From a checkpoint of a small transformer trained on Wikipedia: 3 heads of 128.
Each number is 500 + 50 x the weight over its row's rms, rounded and kept within 0 to 999. Layers, rows and columns count from 0. Numbers have three digits each. The size before them is the row's rms in percent of the matrix's.

# layer 9 MLP up, 1024x384, rms 0.145, rows 942-1023, columns 336-383
103:413472531503499489450526515558397510534501499526452582536481423508451552447510374559456522527475467526450372503513493548560529489506410422553541
104:481490499490495460536530518522519504407490553503534467530505595492499515488459432529521485656487542485596413524563493438460454574548549472554491
110:429552452529501464537524386503429472375459487525554496468465476475488498508416508483499571591456417526440463514525511502439539493482429422461409
097:448490415506440573599402473521543577444605442513452555513507458596510557364497473513550454505544398498456450516507405508505484578503457580491492
097:571553476473453514464597597453505437491488563454562431512479519449538473431511408418416515472578479569509442544507510550482471456450460501514488
098:457461441551589434536548457508467506510502584539475551477550424483485563495472413632551597568558513505405547598582495555478544435514553531501491
109:471516556521506503487546489453529484488456417507550430486508446555541418434463525487539534533459541600474516480474430522584487455561534456501505
102:502534467491525583474453519551527460527523485506485449486445461408642510535488518444446464642596384494568544538480568497482499453583468487466534
100:476491497532396526570460516495527484562440517530430582530514533479495511460496567487502515451361505505503447471532548584494546565481519599623559
093:466537460407464504598454508571532455532447464537505519452537499538478449500542514459467501534589537563490542432485441440539471546561442509542507
095:518591529485564495409514452426404519402424522416583503449565591433489483495415528484491590519548523618554465498465540507555541519447533460476456
098:457624443462575466475595508487396522500530546606573512564473465559542490512490500501394427538464480444601484456426491431487513513490574520541465
102:485476477517498465513491495513460434463595561531438525477493502444438462494406511480463471445524503492443539532481567517460460441536531455525509
097:390454601477529515473529513482536421455554511469442477434538616510462616491504465530507512482490477541535486444503474619513509552471496468391529
099:544401502441533477535490494454560481494501414415414527543468418561505573515450443487524451492440465449452492544614540433595462453442413433502512
100:501543529504505490469519592563523587490445446488511395580459571499471452478537454505524514490530414606442499568441500547375509506535514496362470
111:471520422473521450575466473615344502523492593576540539458673572546544525573469545537426501572509561475484475566513532603564461468541537437563507
104:511492418518420345456373469458572535595513481416533563537401528494529519487421465597473510543495533556473511499563445442444440524438533618543493
097:434482582488543524521524507538497399519467466453426507540586477608432491576509459474444584507454486496496545450501513470577453410448390471542580
107:607502539547560512516533478535527542550452474581438555640441560511495479574581497578471532494471585474480456502562378429580465556548538459476494
099:494486440503570529451488455518479470527516539442440445571431495535491518511441453521496459507490460569549498467523488457591521481429553489434625
095:540560557518462544406503560490467476480417524437528502586545532544501542636492496506533493476471533451450590577444490454451509444560652380505490
100:471476509460507458534452532567433518525519504566549523496541492436439452487486415567451440473508502512506575567557539514539505449496459496426533
101:528461542406573488630479472547402484485478599514484554532494537479598531475567449478473503532506439491413509428548596487562483544512562457554396
094:567464413529472569518553516587526539496543519539434487513460483579418457438418452548528539489573342536560507438542580430494392533429544595486467
101:460539520569557473451499556591462439424537581531514417489579511425464475510427365460532540449600461504497604404460470551469530445447551439420547
098:532485428532466550441452500505537471444493507536532521478484610509457595509458517522447554540488535491511605511580551480488533467491525498428479
094:578452470469521542555499501521514531488524487567527423481505508516562487447534410585584516544430538523551507454435489532524528480575463528479417
100:496465511471461486452525443550487530467506475620488519488515501414489564528561540547508448568501494471495533504428467482540430533516490524537486
095:449561475506484424513519516381541425554615600489483495584519539431457488544509585415489493503457632415439522367584475567526440459482520428525442
104:499552580588476499450566472525521455458423468483478417562532491557562446590432439504452517484438517620420561571514509497487515516512533468576566
099:556589464445423530490420549542555436522439588491473568458473443498553519507483581529487541460548582448488470473514445518485523568510413498424442
103:562511618500547450518482541575529494418480491517459482540472472509515568495418474515529477465475500460511484504516430513443463501510522512494567
099:528500451465523532508440557443634488504516574545428525525509486541481556421431434508535482512534504532547466588511631540456408462540514462482484
091:495476437450459499489459454538415520438527499519513502472442544563574479430548507429445465492466494491562488533480465478497440473639484533436532
103:520434356467543442525478551407603533480418485506524487460399516474556431507541455513409502480537507603512373486444443478536535445585495410485477
097:450404464453504520568464407433552544433458499567427556510485497557543495479552445525583570466428450507432566408493525539440524453437417487567445
105:420562514519407515489552516408553494491428492538459528557441453523512553528461487504582569578502579529407496504579534477389435646555512485560517
097:452548573495534402410496605412531507477532477490554515464463441534499500473516557573467586389556463477412484496502483505472424491432552546502470
103:503469533540429546529479462520424567502469502412554480472543536529421471478470533527533568499492467534570533545478559389589477525489503509544461
097:527488449562453502478549487471446536398518570486560510448550520518599579423443426438509420448444398574498549493605409502524493465538600461384542
111:443455485502533445475476598448454441494587518506523490471451485530426517538511494509467442452496541550537591436523488519585487483517471534540433
100:477503436488567396528412546493437574479576524450493562498506543472513483541457493533414585454445536531536463501534493467521460554482488451473469
106:459518564465559540516506479505482410492464483374499481403518566478419422517444401520468562585421472578518437485567401408523550532542508598435501
097:462502446566459549421512536416467461497500522476541613494455532410501493411508509454422470449461559545494489461505515583501518468498492403497470
093:596486603522386461443513479491536532489470559431520456570459493554502516473516594473484480464452517471452541460472414560417449568452542470487457
096:563517489453448528447481405539421546548507455484480488486523521524498559485497445454597450499463489432505508560508452451433395487530471551487455
102:541536501544596517527538405594455451509468464315427458548504531493467518469574572553512481446491540488503514500439438442521555504526516549495505
096:485532440667575489481467575531530470535513479523536564493378526380542523467466565378608474577527467460426466475538559424533471470476493503518589
098:446537486381480563544408482550441463497493498439428417496445461425518556577549522415532513532477445577576477483474573567453467452458483520481536
103:514542528505455492428458502430541468573459472468440502575541550492631520512491448471459420524542675548498523551475417512508567456516605475525482
103:463454505484506437514533432509477464536505554586513501536392524496519413461482549529475546603507438498479525476476589550561422468496479520483598
095:571516454524448490592394442495490524432541431550509432450495512537477409524508445490555489476575492593567513568456486440476482463532434483535436
101:448522468451488448560524512520533600567471426443622508480458552412441430627524535512593481487608459463507585401413471563567493557566528470473429
094:469489504485464415430572460414586518472591527489444501416547525586451499554499476441458388458544460474536589484550454486496441501493524440484533
099:514584491531548542551475435530567469576497568603440523551502530478503581511590517470459469496572494485546416446453485452420417494486442553452533
098:514565501464518422543510424485518373584528467476411406550478552468497562515520554510488427493457505552556462456564451436552447430524550563541447
109:458481594487639545498543605481588439486541466567450514493549527442473561578478531495544512443486500594510490391456619541468490550606431502477408
107:485399547469489484514441582519377498532502544516450449502497537465532621514464500466515554454511501544393412530455559479602551490543534552541567
104:475386550552379515508533459511459494461514444436536438506596608458503455477470570491489369502492379475513481484591545526573498515486463515540450
099:591521390509543457488435548540472493527466511446485513469568559493515502471452559479578489425486503510539438519514482472541555500476483485511414
097:545490555439539459526456512452548485536512435569461490561492548505493629536502524545489506409557549447457425511401505457534428503586562473502494
101:441547546496541428544490542420516501483530553566481437486513470527456532475449519432466523584478518501425512487512511529541535495459538427496577
097:542548491472561462399504517451474497524498483573542570500503513479554502473513437528552402494547479545504496483531613579505516482532466570591500
099:456466447530529545433544599535528455474456492552445580626451521500552486508444539499557543507583515560470541495517549523482475434502559487505476
096:524529544509462588566437533510495468492492475565512454553570496513545485452523557498457667460458545517489498453519472471446519512439463420442367
120:509563521493510490574500544522454559499397494579553441529486516538474540440601580518535536594535483444568473481473456493516603507512437581538483
103:520436514500440548536472537531566531454459544570461514489596447453489536500518461416466486431509541503539539459579526476484489516423497427523544
096:507609457499498445483548557530484495473492568490463514429471465485595478527456533507562470374456500502530532560560462529460445553534548534478580
100:474376547611508503565449440539479543402562520491487495517565566553509395489562476477468591474423453525504488587565517482530492543510473541498585
101:455473540518535494556532509477558493464490510525490563490477516546529541469459451481559541500501497512516447469526531549468420465469502525477486
100:497466518475459392579516455433458483497469431471453452512461477437449500506539509466526482480499477435431521479490477499470588564573451533466358
096:440544477455578431521525559437534512473586587457495536474467534516465530424401432429396487598510539496522389568537489479418547541471507486532536
102:550359513530498344510451552475400544485437457512487521527437485388526505475491511439551568574493440520549366377501537516539472546531387476450452
101:448472424554473468539456515572605543477537566525443537505513486535501394462542516490555445649542471489518561470491498506470560461532591633560527
097:555503441432511553506553486533546548538501504504487453442521557392564485516448451542426440513570518510470540478444580560510446510467453572592382
099:538530462493497400588546469518566518489499559477483516515477527472534505575518439513485490528463393494503501493522479552427530435527524527472440
098:504528433453437555503452551595540494575578404472445613509504511486443399477566480522502463466500573539496402523380510578454506493530529557579502
100:565532458449501529482510482491575479504431575512561503459431504597502585524445478544521488503480578473524499509504514439468565434541490510437522
101:563603534462555481461475550476564535472365523501493416505443531495466493435404456521458444477496596470516463541460568448486485496513508493546434
102:520410478450579469468500462535543592536487517432518442516471525438531515458450453522517461471475515403516498544508453457548600469574468423581497
105:438453427505487459477440523522483383423602478481436536490550412596458444454517460542513431450482440505511441477502473424504535447448499476403468
# layer 9 MLP down (transposed), 1024x384, rms 0.116, rows 942-1023, columns 336-383
101:509488550466506549503487482494500527549488490432619508416537431535537462599529525510491543478501501503466522520521477517494491507445534420509491
104:510469494583589533475517496442535474532452556570506454538530489468555579574508527509593491535515483563462525430460529464537445459516503512608487
107:573496521546510548526424472436570528493489502540553501479527445522496552512580614456497497460461478484483470528467412527419573484536469521516539
099:493496474463513528452460516628506449505523539545473457476613501530568409500573518519478419482508534528546556541506515614530517424498574405550436
096:392584440387589515458516521564541465421518515565389452569441484506514561458519518567465483397531527514494544501439466566537561457472543487443511
101:496456374545491413564511556510527431599405519499556474487480540523512610471535381559435509601476536491554497590481510496490439479623467503405581
085:497410463554459499483497594489476407515518523513413560479585456536401484541432543501506521472544439521500405551566559472514463492541372443448511
107:462429430494520520502472474433562546545508477524495359491516425505471536542465538469531504488520532538567448466549513500513524481519445509480476
101:494437454488510485574454491447416440470473448470410442506525497506504558554448557500449491511481495533525569458387454457467498494492511526548533
094:545524625461496508402460540587424484526540468464528467477400473502535434487479449548460519517504472443569507408483508494561491488510487495515565
100:557535478510520526555443520486444466485465489477457537550457440476566498395495636539455441567465484538466580507496444509430589444598543452454564
099:565540594488515523424447491513507454481466542511529561477432528550499501475550410514441498563552482423456547428500442445484493476494529552448491
091:471421598472591504480549541511546528527460438477476458484601585466478499486487489555480424378470469530518550572465499543513501547524443518525508
101:497514472440517470449528497405513504490562482482499521541460484486572459453568470519462509449371544411526551464456520484487565584522524576408549
096:528596570470525489523545492428401491455535460439409478502411527457523429503507486540451450465496576572511511510543456490576548559467581513550564
092:513473475518455467474403582482472497428492495586351428468524537517449455508586506575417563440546518448525509468443463514469521469513507501423440
101:479493457576565535560442508519439589508579562484484429521540509608428496583508517414435415483555435581503567485606528495543385436570512460584480
105:478487472438546482589454528532536523489512480530536456479624467493496507645495524510560492564528511476493508456453518491453438456515513531565476
100:440452428403576500601574529506439489476377414481441496509621573447606458450452496532581536493526459454490498499457484401494515490465529468482479
092:535566445545466471526414509454464557489598563415446433565471419573507445486467547483439462561624444550454529505512637566492516518511422539620551
098:474482472545477613523541601508389491442549506536611502459456503513457554513511466494523504489455518426466526536407483470504499402494468420562464
097:489541455510467486408531475469448548510518545513460527540477541507618512531514408519396402441391430467515555421441566452530406481430460567466490
106:527546536448507439498495445433501507550440525423601541498548425437542442519429568440477532536456496489483481446533524487542461443462530439565485
103:501486513479451516562347384457457537554479440492424431453503475523524540466520530486512489497442566481535460500514473483481549542472492527688403
094:624456559382534468458472658471526470420507509502506426507469483400577505524511492398520411502397486486495504464590435519526492384476431418434468
098:537507430508449440472481490571498491502423476389490540545460475553529440513531553495420481475430463540492453494564481533544579500499493511507451
093:454533511565570444478510535537464441479427484456607558527392519545587538529535470478591479468431415561580522511534494499561568510446484490459416
094:518524452570505503505461421501473389448478415467446488589473458484508501393522516438452407580498476442593423458549522510521401530486497520537543
100:511477490547541450492623491504481410533485462512498475551554553543471553485555477519520494483537539510539482518476422531526536446503574474443432
086:405511460463522542569490459539523457558512526436487493577366552579592362518448493478520525525531572613412591489516482469513555454429484446487491
103:423475495517499598400591524526478547488424541550481478555437406435538472601412451472429443437570458578582448515582577484538502434504439568494501
098:473418581486518507501442546484536511578546527452432562491508475482542540493502484481480452512435462379489473512495524419549564508473422490487518
102:472558599556539428453477552467465525547434525478471433428468483520472471534508419527373421501488424541469511477487442458454486541645525497521413
102:537534522557515515528594441561560494573509545497506483534474479556481550490530475621526485436456572482480479513510579547478521516495437478516527
093:364481440534505527507502530492490514533496580421552459443508498376544471548594442479533437413564394479542489476541512450581488444546522402522520
096:521355592444571624543474487453512500498565444448480477575539509477472466592588485497445461513468506572528484476529500541441566457476472462620474
098:481556569580496471545524517565437513598541541492514487432467470582607496400556458492591525555435448424477473509447478424485485509530562579596496
104:440581480525450522553530481526575413520480484506409479508568501516459536483425431468465515611507342477438536478433470531497421496441465458506461
098:459507455522483611537559482547463530457501562457442470575438540505409501501521450409495448480500531502526557445506629543420559495548486494413456
102:514514517540491488481551491541484436546498548485491502504447486524491542462557480530512509510429524558466512526487475514520508461453493572628462
100:420514520532535487560621587570438500555481504517585497595525571549521445530539561556489511600510537492607476559496489465494563474552527509484565
101:476504488427464474523497513572412507434478569578524549531573502496469516508511542451600481471453600432467472492488394550447474436458537444480508
097:593487476548482548458517545560507510446536360582534491523414416545488496468501476364564450483482445550400485488504536529445522525474445624482363
113:485502544421478544609471532607511469496481514506486607480527529524425494450522477472509429457529446565499478527549534490489458437467485465469463
101:563487429390491546462420486442535466489489466560538485639509472427487507507495509447545469457446489490590519529473464523392385515559538522456503
091:536465418531512483569612538483471457501587553419517587560523553456525509580440463469484467472467554513474456463500433530548404437513492560600443
100:449521510530405543508513456389464495491538457417563527526542449530453530539507480503500463514437547470483438483419548443454510526533463484487523
104:507482451521474582493480539602439424553581484369542554606368574436551496472468511520465440481562539549575577471554571538529506386499538529524504
097:525381541485437546609502555528493349569507505579433567536599480502481492459556539464507458491471459424497518516472609536444511488559524564589579
102:499505439500523481495526620498534411499494517541500488502570545459444470558460440533522573410430585516595489501525469494486473466532495463520507
102:440486536520496536491513478517507455496498549530585569512516487511505520562542399501431571547485511601571527469524570472527489483488612442458417
101:491510473535391502510558451453534554501566490487507489589499490436461401504514549507520567529506570506557496453510530551472500584566566491427569
096:527571524403520606447513458541577520495471581499510551512569485576464545576596580459493494524522542434467491492486504575436387511445504510482527
106:527445533559484524560550590530449498506442432537538422505472485418550582446501511556513526491452476536486429483522550465469534543548525469536438
103:507452534509430475448553424544493522579463530485451535546410456535471467484535489481466531550488488533482541489441480543520521584475514495464484
103:500503572491560532520490443521438569479485485498410451575444496501453518544414360517476521507423444532568567402545502512509513344549544564509527
096:543564461534523554505569483563450622525494515561464511492526535479555493505453566482494517536483475477505502564496509553389447512609557427523482
112:482478521576448462515502505549549536348518553532475512435532520574442491528484493547488634492573568510523470540548462466494483509554507503509589
100:530486483438537504496390541506471528438506547499503419476446608540402505510402518493386487414478637555507470551442513491538409512516461464556439
105:475537505514583463433461551534452506454532476635467520445485566409502453484503499384541423554404599555460486453545473487464430480472576544546502
098:426583505491512575572458433664547496487457459454548557529500489490515470476527528480507421450442510439389470507540536528489501576500505602484531
101:386415418466556480496537598469420481514422476504492503380493510551446537614523480485504544537497522488482536443520526525500517464533550502528475
101:521473456482500581505470565535551409485489484403472495481523534520520439482564497555528483486573566448434530466458560474417440531531484532548527
101:494503540566463542398441504500447548522497475480508442515454538520467549498525479562479526475514547544559453580532457428500476516523460496463491
100:387516520409522562514477440543573507506457473494528533473478516556524536460511497560487440441515509413451495500545540498419499483545487518507487
103:458474481470525503518383443582508512464550482501541448497499562500509493538470484476428524447495510495528538438542509443577530480548502502513494
100:525456459519498511558492486464507514447479530402463466556529525497605494491513539484497492511502457459457501458501449556511490542485540461540509
101:484421511585499566490392499483504509551486502515501562555488446540459490491520511549469545424516452482441482513590477488520496605343430458489455
096:469512513489520526486477510543567459519375613532512506593506519528509499628496575465499551447578466516374591390607573548524504487492523444575573
099:489474484518368555473542526518490506531496506476485482420557456504465454493425442549571539465501533390445461453527492543527539580480532529497449
127:468545526551450569447589475565419454520463474492495547401521509457460500556494469551447586447432479546458500526477490451574594533576482479480523
103:479567561507565510448512567432545490464489487542492544515568467391417491534570526476477550439475542599502462454496518469492516437597431418506459
096:457555516556465452480452467541511525467457572464458542525477373507500503452428509543540512487464477495545512485523423477473533550435561457545415
100:492488462512545398458502519504437568431527420642456524488481437501518520496533498529428506502473487495529600379407499542419446554550519589427403
102:502563540401488420558443465455589570512485533522521493536449462510617553410413458564443450541466428536436489535519527440549526464433510477474519
096:521512462577463409512493497515453504515451521546481532533416569412493518562506531441527604525562498471479528516478444519566394539503484449468575
097:547484489504532504558501568499616631546478472440459502519485515460474466550656546658475473544512505482529454466518484496563630551458450471523434
096:577552535472443471494556538438537536560476415480414508540371554557577523546417481459519454528504578503517456497498424505563483495507582499425526
099:439499490532474538599469579459623440521548360442458473482494475516416533454470503481492562468429476660479456510539454505438498448559461507626505
104:451616578559452476499480522572540528505452497481463546492475463422564503533556496472612554473441445523526491504465492553404471427486489465515661
108:487448492446496376592619469581588449510484511548474596526444502488494636514502500541596511474509534504504478401507516504554518498488521467503437
104:526503509439468471547616530432510440503525481514491518426520510496496477565472449485443447557434513509469500540496620534553587538459565474412485
# layer 9 MLP gate, 1024x384, rms 0.137, rows 943-1023, columns 336-383
100:488495493520497492479390450580531533363452567489476555535548576434469513519463429590554571632498475447633549621534447517430515548516563610500533
113:490533506543473516538548458497539516457472434508447489608506485467446481482455466455516501506478463541491426463555631446480488466478420496546545
101:553497467489499361437505455525452485487509408495599412497592598512562492489474492496461522519497495505561544469575481478485487462643451492539516
105:534580610474510570458481414478480457510448466584406489452498545455597485459487471435462459430470435511419532460503540583449458539569534392429497
100:502527456465487518449494433471516534462496509515498476452505593419437564569632509485470469497560499382466512452453556489560495518543521409435487
104:499464502420404496518489483602493497469568617531501512462520483456441604562487516497505506500539471436527451591497506511484497534463494450550438
101:562487559512422440509529482531480537521635494540519411516477532390438430564543501497606513536545489490505469499451515498565440486492517539519439
099:596520537484490533559460607476480318540452433502544466466520439495485503431472528572494531449529485461541441581519503556492530450564424508547434
094:477515519525470471440538463493483558435422420557560430420539476503489475489582462513504574469483492581545437464564597530387479480493519529511480
098:514550518490506492494488518500473644548505425537550509468494401460473485439513503460512437417522424417488541543544431506483535478584570514495610
098:440524424518499453594539548525574521541493557561522433510513467488552502518503487490486446490499432528491568460464587488501508518476556507428548
103:442536455495501428452481568482547492517543564476562433480540521500591633571506483519481535489422483657541489502482460514548504495483493421451538
100:427490448555407478586518503502474434573437479502435468622530398469474450458476477463477448518541501448506493424444515473468532572430614519558559
099:598522465535506569501520478465534489450465528502502397464540469545609511512498532523500530432491438426425518517499420532447518457472559507568568
096:529521524464469517577537441470471502487533476427401541527475510453559514584516456478542490452463470429567497407428514444528406519490545545577498
106:514474567472558528557474497518450510384468495551568546554569442467521520515501460459524487520507527452534511517459560465416600507397491464525546
101:535536451563590569502581492536547431532548487471427433496563466419511544564527500456495461392543560482473420537496477491533529517582492502526464
098:585489504416584449508436500520494497432432491549551520564478539437506458522471414515464556567564500418475562519498486483511481487573544588474558
107:509462540597458516503494433455522370506486541548539517462489390530458538542457475563404533503486565549573465452513547515475465454542474609411523
099:489438457409492461414501542560645480507544516450499617475467522557477441506574450481483459592465439422547442496511458416576541455529541503525418
096:511627514518458438527603494527537430565509604486483376434514500468609447394517430508443479538421466563522474525544525485493462526414450441475553
105:481492506417541493509617522469431520504496555502489481525493505515507500524439484530525469567538566536552473467508441629514550536553524531579513
106:504520490468441479534550568441557518563457433488559519489507542525493562546512431493401443525477472464514416571397580477558411556536467547459563
093:549491418403557470503495474321540481482422593530436467493501393501579372517531448460602506461517484407554550389564517415475458352474534531427628
101:473534523490416551551578488525368497571469549485503500474496583577475516512507443496374572565525476499546525495528507507548507434579531414513471
095:577545539494510570525507461481526477441513434538452497517457460607458408567444502509534537407339475496571520512546517418463544449453442532549472
099:570566497614444511474455521547535465456552500479428548501556439505492640538385511519512553483555520537467603459518609535570487555413520453479518
101:520472517520492514518546494482465465401462527606482565481484534443538584486501530486443615483517544517493513606498443485542512503538493471508477
098:392520548493460524457594492396434543480505533480484406524447495343495563450520518499503533491570489376582470518436501508442475462535483505435517
103:591477573439530480489454502537454479507469498493477506472415507552527510528534460566427516501480514514584545494588444498602529560557551530534578
100:462462520522578556500583428494530463489511391522494440450475414425472472451503486514500508580490417496448531548462496527576401332460565498520502
102:433454501425422492470513518581515423560498474506592497462508525476452530591536537503487522504534460452462546501509612546524482526467495461389564
100:504452553547402520462541460518425526447515481563467409573594562508590548530476470477482488484483516527407541491432511543584516480423547521545500
091:528441620595490452533514398504553514596530518480531477491468556562561489536382509502471524562480516515493419417480546485513541444471546486495476
099:503501405469329494434483477401446486493560538608461532534504467525453410517542646528495536420540418471504489500505506464476453481483587556459492
099:465491523456515548513510497545427443569534479487569501509549475548482433551413464498514528499453514530407461507450501577495470499494530501500499
105:401448543484457577539384534476546562573485564466495532516496355578478517605509486628427493510519377458452459538472446561489545599471513554446634
100:512629548500535497458440557517559516454582544526437428479528505438581488452417498460505445523481514511505472471507509464480380465558493520539511
101:573448467457506514502466531440517422464479541569437386532485491480554508516483562514471542580480477508541513501617479565555550493560496442503540
105:561440465527508455490539463501589515549414543527520568446490485575429510572533473531445545435543521492485509496475497430570491466522533523500524
107:488429459440518502490566511488571489397486507530529452576518509597489518519492583569456591469515549484613472557495520486526498487459472512418500
099:373419500511599406474563511484500537405535561469547378463496544469567458441533423470487501460436485472554484519519360522502478458490500530503485
108:451472527524574515463585541485483455456428522450490514506560488443470474469417435554501519475385575572513455562518435441489553577596508553455465
098:506610526551460522568467498502609567521475500514597474498496488507519583476597559532520541546577460480467452550481578500455444489485587485508528
093:584445547604430543486546564508493422461517446472553364590518439425477499542525527477506460564512501424482463403495525431447613644445474474588435
097:511545515501433537533440468571516591524455540509442412458449412486480421470452425504515504514459531520412582451522487483523557514531520550533468
102:502508521505609514567485552510466532488619449468562558458556487459515508403511469524518523524546490569577454532539445455531531512536573506553494
098:483474466417424519475408492585382447503432470435470525425475535481499478464500480497520424511492401500482523450482515570444571518505538528486528
102:428504506570507475490461496511417593529487506462543492540469543505427527589574559454532597529529453500493471408528541414499483540443519453497522
098:522466453449566541527478587606443454454419485508524432486531466470429509441451433370491492493598499583485425480469497480458437442493525521584499
101:454482520489500479531385499380543506447391440571498459525550552592450532545508507484416619529517569501536542492468517514538568462501410487526453
101:553543523419527500478508527448472503492549429508494460478382520456595536571593452509469495478504501435532549506506574474514477522575445427506505
100:456564505451662551559537469472478571541466485546522470510486510440503605524460480401450446422551570421449498498506474555422525487428529455569482
093:471546484596553488603420520488493535485473536492384513602480512474507472456496511417436496487607448473566463525463524465504543477501407446503524
103:436471561584569420500606452540502500521402493459581500518543418503529493620515572539538514512519472467413506480564470605565512399488386550530452
096:460534560475538554498498472510557465640483441481532446516492579535550540522496518525511486384437475479548484466589510488413550425516517478481569
106:445424391555450497571513455447555516530454483466524484518552465489563527494488562444577551586497455569464464559625511490496678524474471490532535
102:509376481568459467460482478495474554491539516488552469514514477507468483528512399512465449540566499551471515552468514448511494522568587507484479
104:446616493491494619371500490528523585398514471494540504519566495473473510548392491439410454508592425428441406578501471531573525451562532493583553
099:439502546513476492481490562568544521445442555527481536519508572566523401438489562458551498490542457535504501446549541462455496486464458459536501
100:465433512491552468573463516513438505507402406515531522522474485525426442462552514557468615415513600501493483518468514454455486533480446542469575
100:461469474498531594470572503486481533459618422446526546428474470465475470458512496517532477424462553523511544578534549561483356542517486470470524
097:439558520484511470489512488480545553520463549536505470407486443456523506414513494518500584510412463515495510451559595455516459492559471520451530
097:479471476446496485582490487563473444536490473532523543480540538609532485480596565419470519582466381464469460469564480529522570489522532510522509
105:548528490513560513511428512534420473581501507520491434495526487402472536516489530462422484415525478420512562502489564560596463511544526465533462
107:479509476484491494396558419511508496503515510506478522461546441406499455575492398513473514477448516589426505520558525522495374562527511487421532
101:513435487465513502551496481414547350512586572566563468529454516521531543569462439484443574512453431428505471588441453488478474464490485512534456
103:415442504542512497376591504579534438536553472449504589519565633462430463555481498530561381431468518393492457510446540513520626439504469478514538
098:493603413421532444464574573501548422496588569621543470447507537506588439503517511522485501420513517553581518522481442473548531502528603457526597
113:513459510458511574482591489515491517536531480492520488468575528400487440512552501574533570384462523500531462464464493436472539521598454486506455
101:514457482464523460520444484512534539502507502482464492479423482401577512501436375488556489392479487455582462462518528569487538532585445635456495
094:537527508426504465423534472551450465503543435539531534414458460538361413513542440471442565448483452577491480614442444504527499456548544526523504
102:531477465539438442471419622478586448620598553518492584424502526573549503468491490538485504551653490446551542523541538461505411538442531470525442
097:542521537538531421434505549448429491459589576429478492570595481591458538479414495546434604446598503459533515591450441552424490579502532556386501
094:523527588424629522367554547464447512471547529440539401510506538474603519494439504433451463523511585525424527493547508519505430483550421389448496
101:521465436571490549460533556556517539469466527524487443570544520498504541473452480482527501559556462483554526449532632445542432659554507497488521
095:504492552531533605482492481563478527414569433467534503469560486441586488479548495570468430502544485522475530491392498484552505471458436420406515
098:436559478574500496481398529413504487558514523505513504476504546465463379474411463530551500525510471501472477507467437487514580464451492593491441
099:530502543522458499515471585411458496473535471558636528521503438559474547464570473390544501464415536417514595527549535475561501505597569392425506
102:499546496508562516438455530455452451486543553517426474575535449495529529482526461536526516481583522526599470551464582503475522451519439534469594
096:514529397397552505558501613595555473452487602447602302531539474435496489481500494421543436529491567609492495511518425503496380504516539491512448